Part of a small language model's weights.
Training: 477M tokens, 4005 steps.
Each number is 500 + 40 x the weight over its row's rms, rounded and kept within 0 to 999. Layers, rows and columns count from 0. Numbers have three digits each. The size before them is the row's rms in percent of the matrix's.

# up: layer 5 MLP up, 448x160, rms 0.333, rows 151-250, columns 80-119
# down: layer 5 MLP down (transposed), 448x160, rms 0.311, rows 151-250, columns 80-119
# gate: layer 5 MLP gate, 448x160, rms 0.329, rows 152-251, columns 80-119
up151 101:415491408492470568545497500452445540500498442502521584511502462543532499519471482607478530504513401514538477550547519561
down151 096:509411571422452469401559451547563447526507615490473483456502537509455521486494539480540525444576586489499497508505515465
gate152 099:570490522460450497576483510528507530539486459547447478478481458537526516468466471473469509500479492514470495483473539463
up152 112:491471456494461472544510501469572534500450530564532537439540525460491517512522516491511506489468438508584474420439462530
down152 096:490537484509533507541534441522456505474512503469550478576440520529533430523489537445539457480510604455470469537538541519
gate153 098:521435491561486518534533497609489509466509450499477589499453525556511578455526471497473510452482471469448576499547458443
up153 107:481484518495473520551456490489495560486502449532490503495527514504520535490480479504576540541525492516428502503536514523
down153 098:474491511456501436439505515467527472509532574518582501472504485487536468486453527455487438492438491515485480447500504507
gate154 096:505536473459480580546490504527488544428449468556520480478526467480518441500511471477489532607563466450482467484496505486
up154 089:513475561485495495566422535488506439506516508471448468468536521475507516505513418474503495529493534563523543469444498481
down154 097:573496479474505451515584497502493533531534495573539502527430500550494527477432450508322490522501485508511500502418483516
gate155 092:526529533474462473523510432407557514543510468511509537493546488507478529525547534518553561487467465450536506532515465466
up155 096:509453498526466542447522558544482505440433541524617464492433581438551422496470479551535490484510493484490519455514479514
down155 102:518488554502510513451503511413476480467482508536503550470582443537508496434527532566445515472470497526448427414453442523
gate156 092:500485513603490520574448592550519471479505485499452565458543396408434498427545438558504544457611553435483475531477524501
up156 109:413463521443515499477503416483520523524555465539537441509566469491555504466514482515521528523446522526539507484456488536
down156 086:483565408524462462480479545514562458500447529521478472512505510530472465551551524452513410424480470454516502484569473393
gate157 097:501559467560490480533486485527524451445490506489585497478482439520532553478473522527438555457529497445575519465498528512
up157 107:539460473563497441549528482522519502534492478490493537490411420536542557475490506492527432487494454488528497508531457495
down157 090:456527544475504522442453510507515531466495492498501493604551564498568432516514508536472572444508536528482465525519577514
gate158 117:535477534507510454482507496556573464428412448586572494461450493535638486515509511461512519512489423498489505534537517512
up158 119:463505481393501512489526570476445585496590579474521543518476482497477505602518456488439493488456477561543477453426476487
down158 105:582445563493532468532518528513534487527465499544618511504516506517519474479503488489547478509521476488546470542426526538
gate159 096:529492467502559469469501476470531540444560520513549513457492433521474477465463552576474559581525530487490537533540473504
up159 091:454444544572465530521502520478521526520466473579432494489510472426456446503475507489470443409488510485496481494541406536
down159 092:602545459420519405437469454547490444515468554419542547441481538534521462479516569509479463511519523483487522483525534538
gate160 097:547451447574463599553523463514540431443512501518478550465495544490480501569486484496465478525525588560445540467498435511
up160 095:536476509438547518518450520495428483492473487470528479417542532632490537492517479547520508443510506483519498482450551496
down160 096:478457488513523477474536388477538462475481520479508494512517536446518513529524564420526466550512517560460452480560404558
gate161 102:484602521473523490478478513423477492517557393542552493432511491518539557538498518510551571456499473437533445437544470553
up161 096:501596456538558543463479473497481489550549438524494528485438509529544486562522507532515556462419479432458495459512448502
down161 083:493437514497420471515464426515479482487431582474498514522586493449442529442439516488486436499515536587482517592495538462
gate162 098:501477461436491514504493486569560517485508488450515468563539533516525492505526514483474534498509509561525401542504508492
up162 092:492494521439573562417498493548510500507526559478483462505513571546529542530529478482479497521364572526538501475474509458
down162 104:517522509456487498524478507532479518434528411568443483480545457485449514509463511492613532480558472453493532446529475548
gate163 107:553608564474516462469499500443480473487486485507549538513518483478505544513500530522432526490389485557452499506491564490
up163 095:465554544572433461513527491555477509536406525466474520490517464515508455511482489546421551506463429489466528470507473578
down163 099:513493380452513558491521504446513509487566454505509513517391515533487536522514478468514520382514527474534598527529449461
gate164 097:514531538472531514572515519598458524558446477526549531509466512504549525505495444505545442564429458528402508514541455508
up164 091:505514475515531487527556558533510477552427470531514471551505510504565481470525403507487459482474523588557520477512525489
down164 101:557535518485526507444476505512526518442602506510537509462467466465490489465422587481461528515493548424532483521509485458
gate165 106:506487558409527502503500529514474469527503447452503473552470535503518465484507500508408431529515529456495514543544561505
up165 096:455481489532510558533498499485512448458497525453477601466465495448496397535562541532559409569554517468473438553511439483
down165 096:484501468506483506462516495545437514544524418511457462489562480451475562438517522462430570514482499472565545412533442523
gate166 086:564536471508469553513456528522516553511552495452596529556395504555541462458489477498544532516490481422509575499521510497
up166 113:491501510512511400495521487528586499483425526507457517496534547495494503467434493505509508495505484551599555503449476506
down166 096:502489462459478591436488446487424542510523474436546488520452445477493506512542500510477478483473548442426498491529515489
gate167 098:569581456512532504468458533459508450518504491551513497477448426539475454463577473541527458532458505524483492488519507537
up167 098:519500471513559490478515559430570524563555562562475528474525464561525542492479516427490454552505526493483494496430561475
down167 097:482591547525507512468504517558379457520464540519571497465503537442482501490525592491474543484455531535490466406547432457
gate168 105:492472502477448446531493489443512525493467482534538508528493506538513545575505457407448489508437501446429514504499525495
up168 112:458548479467567486474478511486478546404546521527497553490511505473444500516492503596523469530494528473476482534474485498
down168 112:484492457520536551464524534559530598513474435468515544536462484554549528489469456498456493447475484416503480506577525477
gate169 105:507467516431541459545481546488505462432438501460473479435565515463485462449515563493462522531518529512455463465511476474
up169 108:524578506495445511518557539529525522545522534437445551554512502552482550459491527453499494584474474558465413514474499510
down169 104:461469511523534534491506478515561474490516466468535456423468556501473486572500526463497491483494462452523508511412487503
gate170 092:505484421484523558501458529498511529479429503480540507490482535483530553534596517442504494547465495472416512513538508534
up170 096:534490466530480519549505516451445482447385462518562449521526465489475490505514510510566473527507490433563524533497482447
down170 096:478496502493526505522512465514533500515623517505487487529485525511550532515536455465532551510493456517460479493503546512
gate171 104:556484524515511536488481391523512480496461543555553530495434568474483522452432531458440536474503488487526449390452526454
up171 119:426475494478484458437507500478506506423535423527512485532559457512547590469514464533550446466556520470480534490492541543
down171 109:531512572485538466486460485481557457518497553460588503425522563473471411545479588448560495535525502464506476463450512487
gate172 100:517511489502491535506531423461535500517532469550534399544497553514515490454457554482557489442533481496473538509479508475
up172 088:528527493488500543473522628469452561515457503526382493465552482520528506503484474554475525529506467444536428481502533527
down172 108:523468460500507517486538469552492484505560504522567494483510442471531501392450516465423437478463475548523524520502463450
gate173 100:534511461524473539549467466530505531541561492453534508464510535548377519499474550496513517544453455449429518425466469547
up173 106:488495469542468625481491530374505514481497493476509487506490485460530471478516531484431508471427486531486462441492502451
down173 094:563458483454508460506475467646526503496526475473523524520500548487512558513532531519602460528486483436496545511514460579
gate174 095:506537558547467486520475598561440544445468589510480505481541573540562529530483527480549449592476485521448511502497482513
up174 099:468533540469485483498481425523565589520513550514495566563553501478562462517453490533556533483568427535473525552474505421
down174 104:558483493513524492491497510492432523500452461510564437502553496516496532497549488385577451500503523499557458495479426530
gate175 088:513576449464489577489546490552573508523510505545548543540505557530439489498498507534487533477545491490486557508510455531
up175 083:516556468489511563524505521489576552489459507561543488479497506526487507434557521488538517463495503494501521500533448546
down175 087:494526470487501450441488528510528508479506488522423506511500480479469533512486519504485451553557543526457468558435546529
gate176 107:508525532511425488515492560486456537585561464485523431516492454570442482518466549521536582538556482418521526508494492479
up176 104:522606434500409521549468541544505504529525466565507427474518474477430507499526568521530569502512510476466442495491510416
down176 092:475413521526582472505481462454508537475482455498496550490506529463564495471501436507476464472464453518566534529533464582
gate177 103:537489514582421455537484460464571534529435512457496519470500501546438451460562483465485518458513469547501520505466507472
up177 095:527473517492526515515439470588523463464515454537476476450506519483494482529504575485487511515480490524479512463516488530
down177 095:493518500472492539535531499394515506509577575490531488524467538539460472517489474492507500478491430488469550520509531459
gate178 100:501541519454535547487427466545480501487490562480509481440502488495490502422527529466435446488429478517420499462484553433
up178 106:550566477516511484519400511462501488500503520481508474567432468509495583500539511476491514469528502555440443467517439490
down178 113:450509554545493451489528564643555445433535486485480535484481498491549534438452494431511505530486486533496484546573517547
gate179 130:485522447494498468538492444562497505566618473556476542493547502460524572492493520506345562520524478557441530478582531445
up179 107:557491518529469503505551517466511515489401465437471525481449433513489545465484512501609490428481502467585499494448514559
down179 086:454475549504503572493475523445493528473437522471460440536444523524495531520497458513482502507553494475501455553392411503
gate180 103:513575492538541517457520509528523541544467438493483509492520485515516516476528396464487483486479454550479498492445523441
up180 102:523518560490483469421488501608490507457540454572515474461559573569566495528465435490465450465498487486464552452542482572
down180 108:484426486432488503568493473531513533510467500449511476509411508454457540490498458488475515482526523510527509466507482483
gate181 098:537486529514548479438397458555438524652518466494475478472477524469534382502496451528520459500486533537508459523548479521
up181 102:521549506511492513609548509442452462474486533469536458490498553496496570497573500529553601520472508485534509496534412488
down181 109:518532463512531529492506471486575558468518449478445507515467453529498503517490554510499476474478516489464451399419538468
gate182 094:554574505537485496575506533537457517524567454500547519456519413501455519485582454562619521473474526516443511484569580472
up182 106:469527556508452519524470531533502462478506495501484526467542426512518510481511505520539500499499528393548479561543450472
down182 094:543506457519513531525511483515509486521447490496514507478467563416528447539515525486457491486499514561480570431518484546
gate183 131:524574548495492485547499495574505454526535518525480478479576533526521513561471529478560597466532536550505515497488504574
up183 153:541489480554518549477499499521465478507522511403562481546517522486471445579517560490479521431519425580496509496477476487
down183 128:567503530423551498498475499458533487489501471529559539449512586502530488548483584478555428509467472483526458401555509452
gate184 095:474445485588591533475414522534541439472576487425510425458515566546547475593542537504518494503473497467455520451464544513
up184 102:423412480439433472513509497480562481534476477512507455511551514539513540497425477496578517476491490591452509531533542487
down184 093:513498530571586562530482554538457479447521522524480523438434473541532454471539534479449497545472489412554506458493485529
gate185 086:475541509573542526500468515485421492507570528484480497602489435561440447528503546541439528485505507586522511524549543473
up185 088:488505458578535487468447470516399481523511494519506566535470470482448527600514487500589519507514469553480552567541562483
down185 086:569530501500443530436543459514559458507543479502629492423517501509560481487504521429455453514463497522504488454574486526
gate186 100:515507404472529510483492496521526406578496501492548513427539444478516575432501475536486517487568540511483561492502541505
up186 099:491486415465452502554481562448424514483466508542469542452432485542459561488533512550520469528424473540447523463415507519
down186 105:540490598560505454489537516586560495472514578529482496510499584518589456547478553460480520539532506517539474449520478510
gate187 108:474497511459533541487494515544491461527476486458529437502455524491536457532521473485493497563521484521460449461542490465
up187 108:483505469531494482519513511446468561454464436477521485466484532482526476512549449596545507539504495542423574538473511577
down187 103:423519487493489578563455409436535504528483547480463500525421497500481577431477524443527567514536461502505499475491467484
gate188 097:431539497514512528480468466517533501520469508485447513571417485473403566455499522493478533499433526577577543579493445515
up188 109:541541493544499440511443463442560551519508411516527405484495465521507467483480526464546387459465459471544477506475498482
down188 105:494471445499520537497510577529424468507488578503479558502512514547535568506528457588470544537517563458461515534536506545
gate189 096:571508524488492509478511530481505447451509576515448457490549525452496518483541574560414556521412574468520482482532524495
up189 097:515459532483483496561490488517517556518482484451488490597539485487581470425493488524526543446503433540480525510489535454
down189 095:491529487527544477460503561556467481540500454531441526482500516483501568523473471444455459489578491492503514495408444486
gate190 098:481520555507493524497565521511420474536486484565459418564517444531486441538521504499491412493579474485524466471488548490
up190 100:597521490493534533525467556530464530551571536480504475505506427549489480501498477568510454496475554499485442541481521556
down190 098:398510459489498438491495462500523492474509519519541541470422544517544559483492519458550568505523493451504594490518524524
gate191 098:468453457482523570509479460483483508505600498471453450519529525489447535479455527502435469516495482520500529480505555507
up191 103:455461437519570550514543507450460454537481559519552514511530430484470495545535527523530462592492537465424417495504461471
down191 100:440522528510443478459470450461536542480553487480438525489499547476528495448507481509496514562500470497549519467480517542
gate192 100:446581529449459496488528483505624512528450506445460522484550496513444484515552408535530529492568493516447436511488545514
up192 097:485459522412551489507499507517507519524494456511533486601493472559516468582508484516538480555474521522545581542490495504
down192 100:534463485541562443491520521520449509442543500487526544450518566491522530478472544510460434492498515455472486421520503492
gate193 096:486515543489519560537494514461570565464465468540456544516414533522422492527526478487512469516570475500476479604568456454
up193 097:558476546500497513538486447472463465488508387475499497529510456510447499431490569407435530485504517509539453549528470430
down193 099:460459464471546455492538500529558526510481583514512502508481594512534434558551533570471519557491521463504570517474584523
gate194 105:507576523550468549506522484472491527491521593462514533483515535500447577531482484512493552486584474464468563399452453537
up194 110:521613508506475455552483500509560572537469469489521515496494516500475433492459519436521440513540517455546556500528436504
down194 105:517490508487473501503495534514495465469508521505462530537379495539469526468506533529480569443511451519491518493529524454
gate195 091:467487450436535510465437577491515549489449482572454569557474454563497655574545487531466490527528492501555529516507457480
up195 090:461475496493512478520505478508529478503569485464523540514514501472551530515494508557468567488503457526461547447484514500
down195 090:461564528490473524516552485526427451496525508566450471432510554469498457434504467527562445545516509438472426549441480493
gate196 102:482528568527411511461524532513579476573516540487501549506443500460471574502421504493457518482500473458467484556466478470
up196 098:486565498487489459517553516549536531523497509391483506446525527498469609457523500457497497446506551473456557551463539435
down196 103:475431525482531535568444482475448452494497473557462511500517498453361479529473480507536527511492463497536476562558510530
gate197 092:438414468537535437576507479582563548544415493476551484546576531567519485545504433506537518498480440447456585535545491509
up197 100:583549481500429517602530491529441517466472530495486500502561467519473414542578444466522455519534501489464474569525497467
down197 097:477462550539555414491471502441530499484510478484485537483512473489506625516408541520514479518565427452628543446519521569
gate198 091:447566526534563456499456482520486531546464549478533576563452469474464496500570473539533474557425502511565501466542461515
up198 090:532531450409530520432442492505543563511568530524445497529445453471481548508519509537482497519506528417537507420540514498
down198 091:484427488494414497527592551506501478532502482495522474462531481483528513495526452520477470502533540526477485543405426505
gate199 099:504486435438544507479469439432468506519501544456522482549532470484518448444418546489496464570460484483569480450498508527
up199 098:530584505503417547476510458467472564603552558428524531516508510503495512540523572433379482489472458501545493510442516527
down199 104:567393562467478468555480550468454483507482476515576508445432515475524524436532510547545461478535446487442454505601483520
gate200 099:494549463513433535475407472493472557510493480544489590461491544522481414489493417480526483528528518526526580472509501527
up200 104:507492475536485445472563472462517422473548465524499471476540508494475515479525524474436484498549526465515500500451535597
down200 109:431528524487524498525412484496456454469481469532451446523502448513469537507465495499532491511548538487491542546488573459
gate201 098:435507490554469514453463461537510483500458501539491511489454555540486536512497522485587430505540475513514494439512506509
up201 094:519532509517512490463518526548432526495531482539540541495543475451455569396496465506461543457507502500406519475536557560
down201 096:479489497527532498535491449477508500604496462533471438485475528526480436598555516509528393492571503506561522571480463444
gate202 103:517484537487466578444504512480547462549455450607475502495478488493421528587490504414485518553529494448505450489478490524
up202 100:515500529469458488502573487497463491485484513578450562541447468469498535506492517458452446495539446486479463523519482499
down202 107:466449517548477469529417458446568526523506461441550467467490437476408520440494530509533566528561447559513520503454551457
gate203 095:486489475559457491477538460494499533481479515559467455457546506501622594492495516429443432509449549421479522482510503586
up203 087:531556557505507459529467475499570485438513503543501556480479481593499525526553535520545412524445488492489506562531483432
down203 095:483457434534460575508489476437459453479508576500479487487509502458505390431502537454499506513483512466504511571475504588
gate204 100:557453478492490469456537465521536460471561465517455514536479464464511423520547454454417525540555427532474477513443512426
up204 116:456581460471443441514466521430469522505469467514446453485542444494481471480545480440541503420488519433498483599444517495
down204 111:563457567521549531468521512569470488480541497514508529549513479485567476488551468472439554554489408515480567481544488502
gate205 095:498518533505468427596456513504525406532444513503461524601507522505476525497522437558460447454436498478470511532546461453
up205 087:547510450437393480578535483465540455562496478496469511542407469553448476445533463497486523491552402420536544506545493562
down205 087:471510579444463488534498548510481508488532543451496530466476502471483529494480481523583458482510479592504438541432441420
gate206 097:489536474518450505424428419499604506475513490492542489444498497574501586521466475422538482480532529448524531601503523511
up206 096:440463508523457482553419466509511525467491512489516522474489534556540587570492451487437479542560470451511550538486431506
down206 101:504535464487458528435592512463428480523515490518487495480447499491499476479560525505515550457448501485492492437491543468
gate207 091:524526433511539553547447527499512548523582475459555448532464500488511444564532532468492539472470469488458478447453488508
up207 102:551574519492543550435452497471481546436484547486539477488519483581487488540557471527556526471476527565464501504423562529
down207 093:467453506486495482572517456438533470496476509567445541502447539466470522469445531492479490538496437511593484461598451476
gate208 113:452526587472526521463449458529445501456526492470495443498509550507540517444474472508477435533463436482592560505530473578
up208 097:511477509450492450530464480532485536573582465509490456507557497497523491525504506525519495424583464496531551545503499531
down208 101:518485518549477499569533541458569443428487477520511571505519480494476523495466497505506580536439522526461396470485534433
gate209 098:520478501577531512532460458509436461556500487534546557447494570514546568499554525497546483530493551531471512439493504489
up209 099:430508450556473444578548494521520510560487507471413535524484527555420564536454448485503492489572464518525532540474436441
down209 093:545500480435501522496488532492497461546518493590589478507464509475462492484531551487497567458446545465442439456486547514
gate210 098:482588426486548447514417458562514466484413500553511502546498433461472481439495457522453534542506558473571464538547519426
up210 092:514575540446524550573532577472419437557526475569503519452501564492569462485522563527481500401547509434392544526520491534
down210 093:486485444501505450481443424575546533402442513512504497518505443476452504463475471524539497634503534542608448509548526453
gate211 093:436503501534448571495491515473538487429419413517507435417471525563386491530530467520504504479461466480460439507515487476
up211 104:427425512544451498491465515513452450483469422501521453489508468483526530474398510428474502584529542527563505457454472532
down211 105:529565491458489477537416544470523508527472492468489499504440514490442490467536490559512557385536476541491509536527476475
gate212 099:542495432480445519555516454547480559563575505456506520563497481529473411539485576443546428539483488480445510519467506507
up212 104:570550520476513506450572585497461514443506560482508550470496525466514445496515506489504452466526524411529543504559556484
down212 102:443462463446471478524468452478510492506514400464510479527531466499499464506482452466539468493527446612483447493483457492
gate213 097:518458419492564472534455541453529489457516561460526544509436519504529576537542585521490561493548543461554461456513538408
up213 099:526389449500476544582502517454490469516391525465469533568505452426457470544509488437478548438507423474535558576540481484
down213 096:511567497498516442415479462550415493471566524456513424452502474468514491450495571520543486481486532544402489454543475480
gate214 093:514480593532472562463468536515561429541465497526428449490531450465585499527506507466486521479519510499397461471492479499
up214 095:513513458451531518535530476437515543451394453466526492517477513464436597511528502513491578479500457468542484462462525487
down214 099:507518614528506472444488431554497486518580510552527533511484534511539498553453509437529454477521433490493568486507516485
gate215 103:493519513505490543547436486523489517513455493524549511558511467556517519497422514539482534459474438518482549469562489609
up215 145:564506505466514519457540455513487555427533474465411462455481454425471499515584451447452523467491520453521499450473544470
down215 132:469560496531534539530595412564442469489529475475471476456500516487528479520529577539445577548453512462422531529510556555
gate216 099:505509489444514485471462468497595545528516458550561477422554507505468480524514532522466594490529435532501477451527566542
up216 090:452426419468499556469414517493478544461542457488565536607507541451476542486480487526520466424558529492539527546487528524
down216 103:541551538514510443465516470484492478529475586451554496459502464498513563464464499426576462557492493438496503474526482494
gate217 088:521576514511483548488542498516524479496519465516433517490469467448512522511491606547519453479465507500538498533532478489
up217 096:559483525519403572487523507518469498539529483539492494501502488516507468544494557541514455457537475435542469546523486518
down217 087:497473487532537486495434512504534498448524500491533489481511519491520564436588477484526554532505467511442533516457496490
gate218 095:476539548512459548485465509522516461474533471530528435520457621513529502466459543499466555529475430470509528520480488535
up218 101:476486492447464468467476422526473558446554521489587485495486487485548428554504527539398502447535485491496528566488431549
down218 098:507514477532472521521536544482521490498422469479392515558570511568448521449495478468507552544473527511441403433539565501
gate219 088:540491470585526487473438528395460450467458435550460529502461496552487523534530573449461544499506486449426482480475529571
up219 090:509573394536508461488517475466452469476522484493461466502392570491447536502506570483439476480498593499413492567495502498
down219 108:535529538476541505513429543566460508424475547516481542485548467561593520515553495542543523511494478461472456482556565525
gate220 098:480514490512493508531528510499506492446561500533426591541480502464603516475446437512485424483508473451456536494485534507
up220 090:499484424483466507497508483540538537531427559554476440518532477473573490403518503553519465524566582464463473489506517514
down220 092:525447531519472520584503502488496500455494455472506496561457487443460538563499484472458550518510492509400555448474539488
gate221 096:403478508520485553436420487484551520516437540537512458458517445514485509598477501551532451492485505428529501518560564471
up221 104:510423457568469540510538441496505483533469537423496537480570474489485549472519463486440544490481519473484482461506460545
down221 099:506507506498486496518542583557548483506440425455519521490425504529498484548484506494436460495573502483526500559471535483
gate222 101:509503527498490538535422472446477488554543493470500505460515448492557476520567456597420479452536522532551491513561530482
up222 098:561432529495540561524438477527496493486520566501590454465507521413537511510465481564442545442511477513543453475494481532
down222 103:488535484513470581469531487516501525492502524462411503544536437496411521413462518465531553476448511466493566506531565508
gate223 107:512502462565557460460522468535491538504514480484540527518472570483508525502496560492516515555464451531443533492479458465
up223 101:539520468504570570427474470489474533541496446483534489497434486513517470581501435501467512575466509529442588444548524584
down223 103:551438505435488561489541543439446474481495553523483522493419543513470608398532396537512524509489522405442503593508550491
gate224 098:533515483503488520463469475497489515388527366546461475541426537574589527447468519519513561534485550457468444531522465465
up224 097:504503460544515437483500554514444535502518459524524488491513499558554550419503486541523537527522529454590456492485533520
down224 101:500486514508450505500508493588547499536541522493586553520511490438525486521491466478520426534498495562443445489586500425
gate225 122:498501508543473480500538524432546508498566487618489440542555500478466442471537542483465546487482481466572460475489500532
up225 121:495527534478540456504500455508510504526453512463487539538506437524487573512415438437545446516516433511460518495466477516
down225 117:456467595466487515490517493493507550507450483458519501484507488447478543486523561507418530464514565528485554460516505483
gate226 091:483453512524570462539474491541461517545517482452542510515464542448508484488510516545525508485439564562476560426537513598
up226 092:546467549559497513515496518506496534532489516475477519519428412540563435537516505420622483497478593479541438443514510495
down226 092:510510484468467478508526570480561459493524488510417499536555499504538514457468468509491433490545583511491507592495533509
gate227 105:542554441516488496483539494415507526545546554465570474533538461502470478601490549511456511494441537519547490518539489492
up227 107:475534513405492498480565548515483467494547551581458483514546457556381452526455556441501500492480573522580452473585482528
down227 100:516469534461474502577446487546458508473572478433495533495450531464541542490490442527552481545491445515461492482471494499
gate228 094:517509492477527496502539501493527524529495460560458490484497488401424491548517491397564525548328510476514486475510452533
up228 092:481495461519540489481493514553518539475499588528522501525515523565516490448449478516404475519611492499519501487471578527
down228 088:527482450484518514539518489471521491525502449526469451473511497507479582537489497410547485492456482536469450533501431458
gate229 091:441520510505494510513475512495533486537534456432471512541503458494535569573462479486474476440440469458411506526557462429
up229 099:478449480553496511510451519547570528547512503429534516503464559486559523489432482501446474543497536487449513435519465439
down229 090:528562509449453450507561516439436491527513497541434500500499461514401481503554470510481549457527466552552498547489543537
gate230 102:526471481482504571507501541521478534460490472522518539532534541519541479549468473493428482497508503405455522513481483543
up230 092:491491559504474478468594538467465449502428578472421546403532455580540492523486470516515500492498445504484515542468461542
down230 096:481458512508589481539494442502525459514526550467532463581426564458502497520524493522458528538575492568512517549531470516
gate231 105:475548583509440465482429507512524495481492466472479460460537436520491530534500545525524568492635469411520451519574466495
up231 107:515527473476483470522558478573541466473415527479513576462456573528538463455491496523524488585492473513466538477433541466
down231 104:483488420529532525484502536492535465475430495540518450538499421537565563557462418547481443441506497473499467502462448441
gate232 096:555561498524455519626561478513518476505495527486487515493468450515433579452493415454535573455485467567505455510434516462
up232 094:503465539490450530487467509466509444512566480492515497466511522496476381549505528463414494484503533473472517481508477532
down232 082:522507481519509520532518472466516526490468559472485485537461487519446586459507448441574562519477489543472450550526502455
gate233 100:506533526609483468491519465491505488509474520476509583473580411522478493524470524460516575526516532418481502529477540518
up233 101:530476548473519536515521569596479438510548525473539447521449543476494432497496514470547496495536502546514543540588463579
down233 103:503496487544493472528482506536569433551457527494518489525544492412485463496446511402420553529521560466525507435445485514
gate234 099:485496495459443532419519424531512476513510521474455502602518563476500537461504460450470498566527508574566453462468475539
up234 092:445452507565424466575548482435548539511545460583478496398527514508526532456502491476525525471525560532502503425460535517
down234 090:489492529493616508433491573529519459457519505460508524547575496413525453533452560479556434473510500637504468526508493553
gate235 094:479556461517581475433519511515526518540577517537512469504478450497437543490451473417477519476527493523505523497471437526
up235 101:562535579468563565482546511477509490498509469381494500491482497511529508510510553531511475524500585523570506465514578539
down235 098:505478396589447474501445438503525535441524522580505544523482488538510513514485512417506491447512465483462502529543472505
gate236 093:396551554541521517545505487471459443494503496499394488458433485507495559565466467476533547531504485446443499521498493455
up236 086:539417507531493439491502506566503473474493563478498461513500531507552575465514494528467521518449538501544515512556442509
down236 093:361526522489529544535479477536558501529520494516479474465470504509453487541467529456479507479545464452460469540503557520
gate237 097:463477514464486457467438473487438543554579532442463480511485545535480479467539473560559496465525479576526497455507493462
up237 105:460515522505487507462505528434424547525555525493472476537467465478472446504521467495476556534583466517472498438537510464
down237 101:574504503507480527541458503535545445482421440484552543463522502484561506515460537493484490459423526471545460573491510547
gate238 097:430488485508516519485463494544486469487532483435507475444528572499508586482474482499513552536455514449492562505496494461
up238 096:485471469488541616527536473481498447472506512546503435565460464498530386470515482584534440550479579530526449498504512535
down238 088:507504549485485463481481491484474516498486483469500526482457563442460539478470481495512582456500433484468555515457501474
gate239 093:514532540494466401500453525473503491489503515484510450505552536495515525470557471477471508460472446522524488516499576502
up239 104:481445470534474577526509517535493454559543421503509577594485540516480482523448463512444491513465534561520552500532486548
down239 098:500490565480565482502496483486573467515489533502538489476518502472480499491456583432588446457445487413488457402491490542
gate240 105:482535497473462537466430473536558444525493521490502453459504496496529505527469468440538494494561617505545500607513491560
up240 109:477542491513527542588450507522504531579484477458566465499499480524492456482480507497459514490534484490479482509557509579
down240 104:490538426477517517504437519469501461461459458483494493506484467540553484532553440552468425497477566457518484509476552435
gate241 090:558539413503532582463491515509479499492524433480536406457506531506520552532453537500523421523470501479468499471465490490
up241 098:485527500508453582524523449446511488460579523451478488506481577467457438434489538574535585495470455442455554528518450530
down241 098:526542466548475492490471535567425446468454499497523491521503414514553538538510451447481413527501516482516480496529509518
gate242 097:503452477488404485470519455576450493437468577468511533503525523558553534483570457544543514512538544571490523458466560389
up242 092:515432451540490481490434511512497501469480542435461447575584475450489439473521514489538540507528503491491421588476448503
down242 106:508503553473525518471497514532559544484517471470453498484472536499496445471478549544465503515480561560486486412473553471
gate243 098:475543429534534504469453463605469485513453486512532588482484483529513522526508421507532518488463465509549578539487475445
up243 096:467580515469527510410465477471452462490484536464526475450525581482577516507510536456516488496465429438492481508548457534
down243 099:589462548563492492522478510446573439523499489524452523522473459554465487579502498501460528517589478580516478502480487477
gate244 097:465622474482565467561497446436534441472541523522471560542497461560539480479526532537521493459465581476507529488525463537
up244 096:462464476459449465476457586495469521489471470534527478528472555490470575555530482511480517507597456474475467487478569526
down244 095:543582542467465490527475458535505514485569534508505535447529480574508473436493557459535502553516489540464500515481481510
gate245 098:570497541494468534622441549529465518449547482505489510561479555508536509488466495480520464474496573490542543515502501466
up245 103:447428535421504565534521504499470483486597522452469488549502541546516512510514460490518473518520524559461516487511424531
down245 097:484535515486468474472464535514576537467437485561475494468445496489456522469419510478453506467488500504520495445533514498
gate246 095:492492523495488523497446555505492475455498419563518450557456467492455562533542534528488540481482492508538471520513492489
up246 094:537467516522461436490533466422536522520425519493474597552551460503536462525440453426538497459494439441438493484469491456
down246 097:430473550478500505536452461537512477415445522491472441458568502547504582494527532568433519473481477562546555532545439510
gate247 092:526490408516538492446476491497554486527561498530498457581490531575464491544460528494546455582467529519468497429513524536
up247 086:501479485497497520537547454530466533475537447470491500443452523541511505509517483532440592506482512553467545535459464516
down247 088:498449473487497502529474502482517480558447490520507493546500419512500457472516511482547407500513518478527445481455498472
gate248 095:511494526466491442491497485531524567493499463530447493532499492445451443444494462535500492545411472512518515468591544501
up248 088:506424521479516502437454472519482545513526494521488493446523522448516511445480420477530539523484503493488545420515482535
down248 103:463523538493485519548569567492517522497584520529507536517527438457580445542528514496555485527580506535512511489448487413
gate249 100:528490483438451490506430486497498538551469527470484462488536502585497455500528534491461493462504517479446510440441454463
up249 103:477508512462466509472461454486507480452538530497498521481532477597501564447545524542426557517536456451466499527415494462
down249 100:518431431517511467494514557444566484505470463529457471543503441512489469502465505481541482496480555475542509478511530539
gate250 093:524482508514453464528556496544515443487577516525484492511538476480493505531501476556450483511546532525476529497450552507
up250 097:525500456573496458508589558538534529514502481525465633486475508519525543497510555508462579521471549541486459549542519521
down250 096:501478528436438498501501512521536456478539552458502483531551499507517430513469498511467490491512399492458539453424508490
gate251 101:507511509559537546511477496479496510524530499555550433458503522515451473474540453511487526476562420500458458505559514544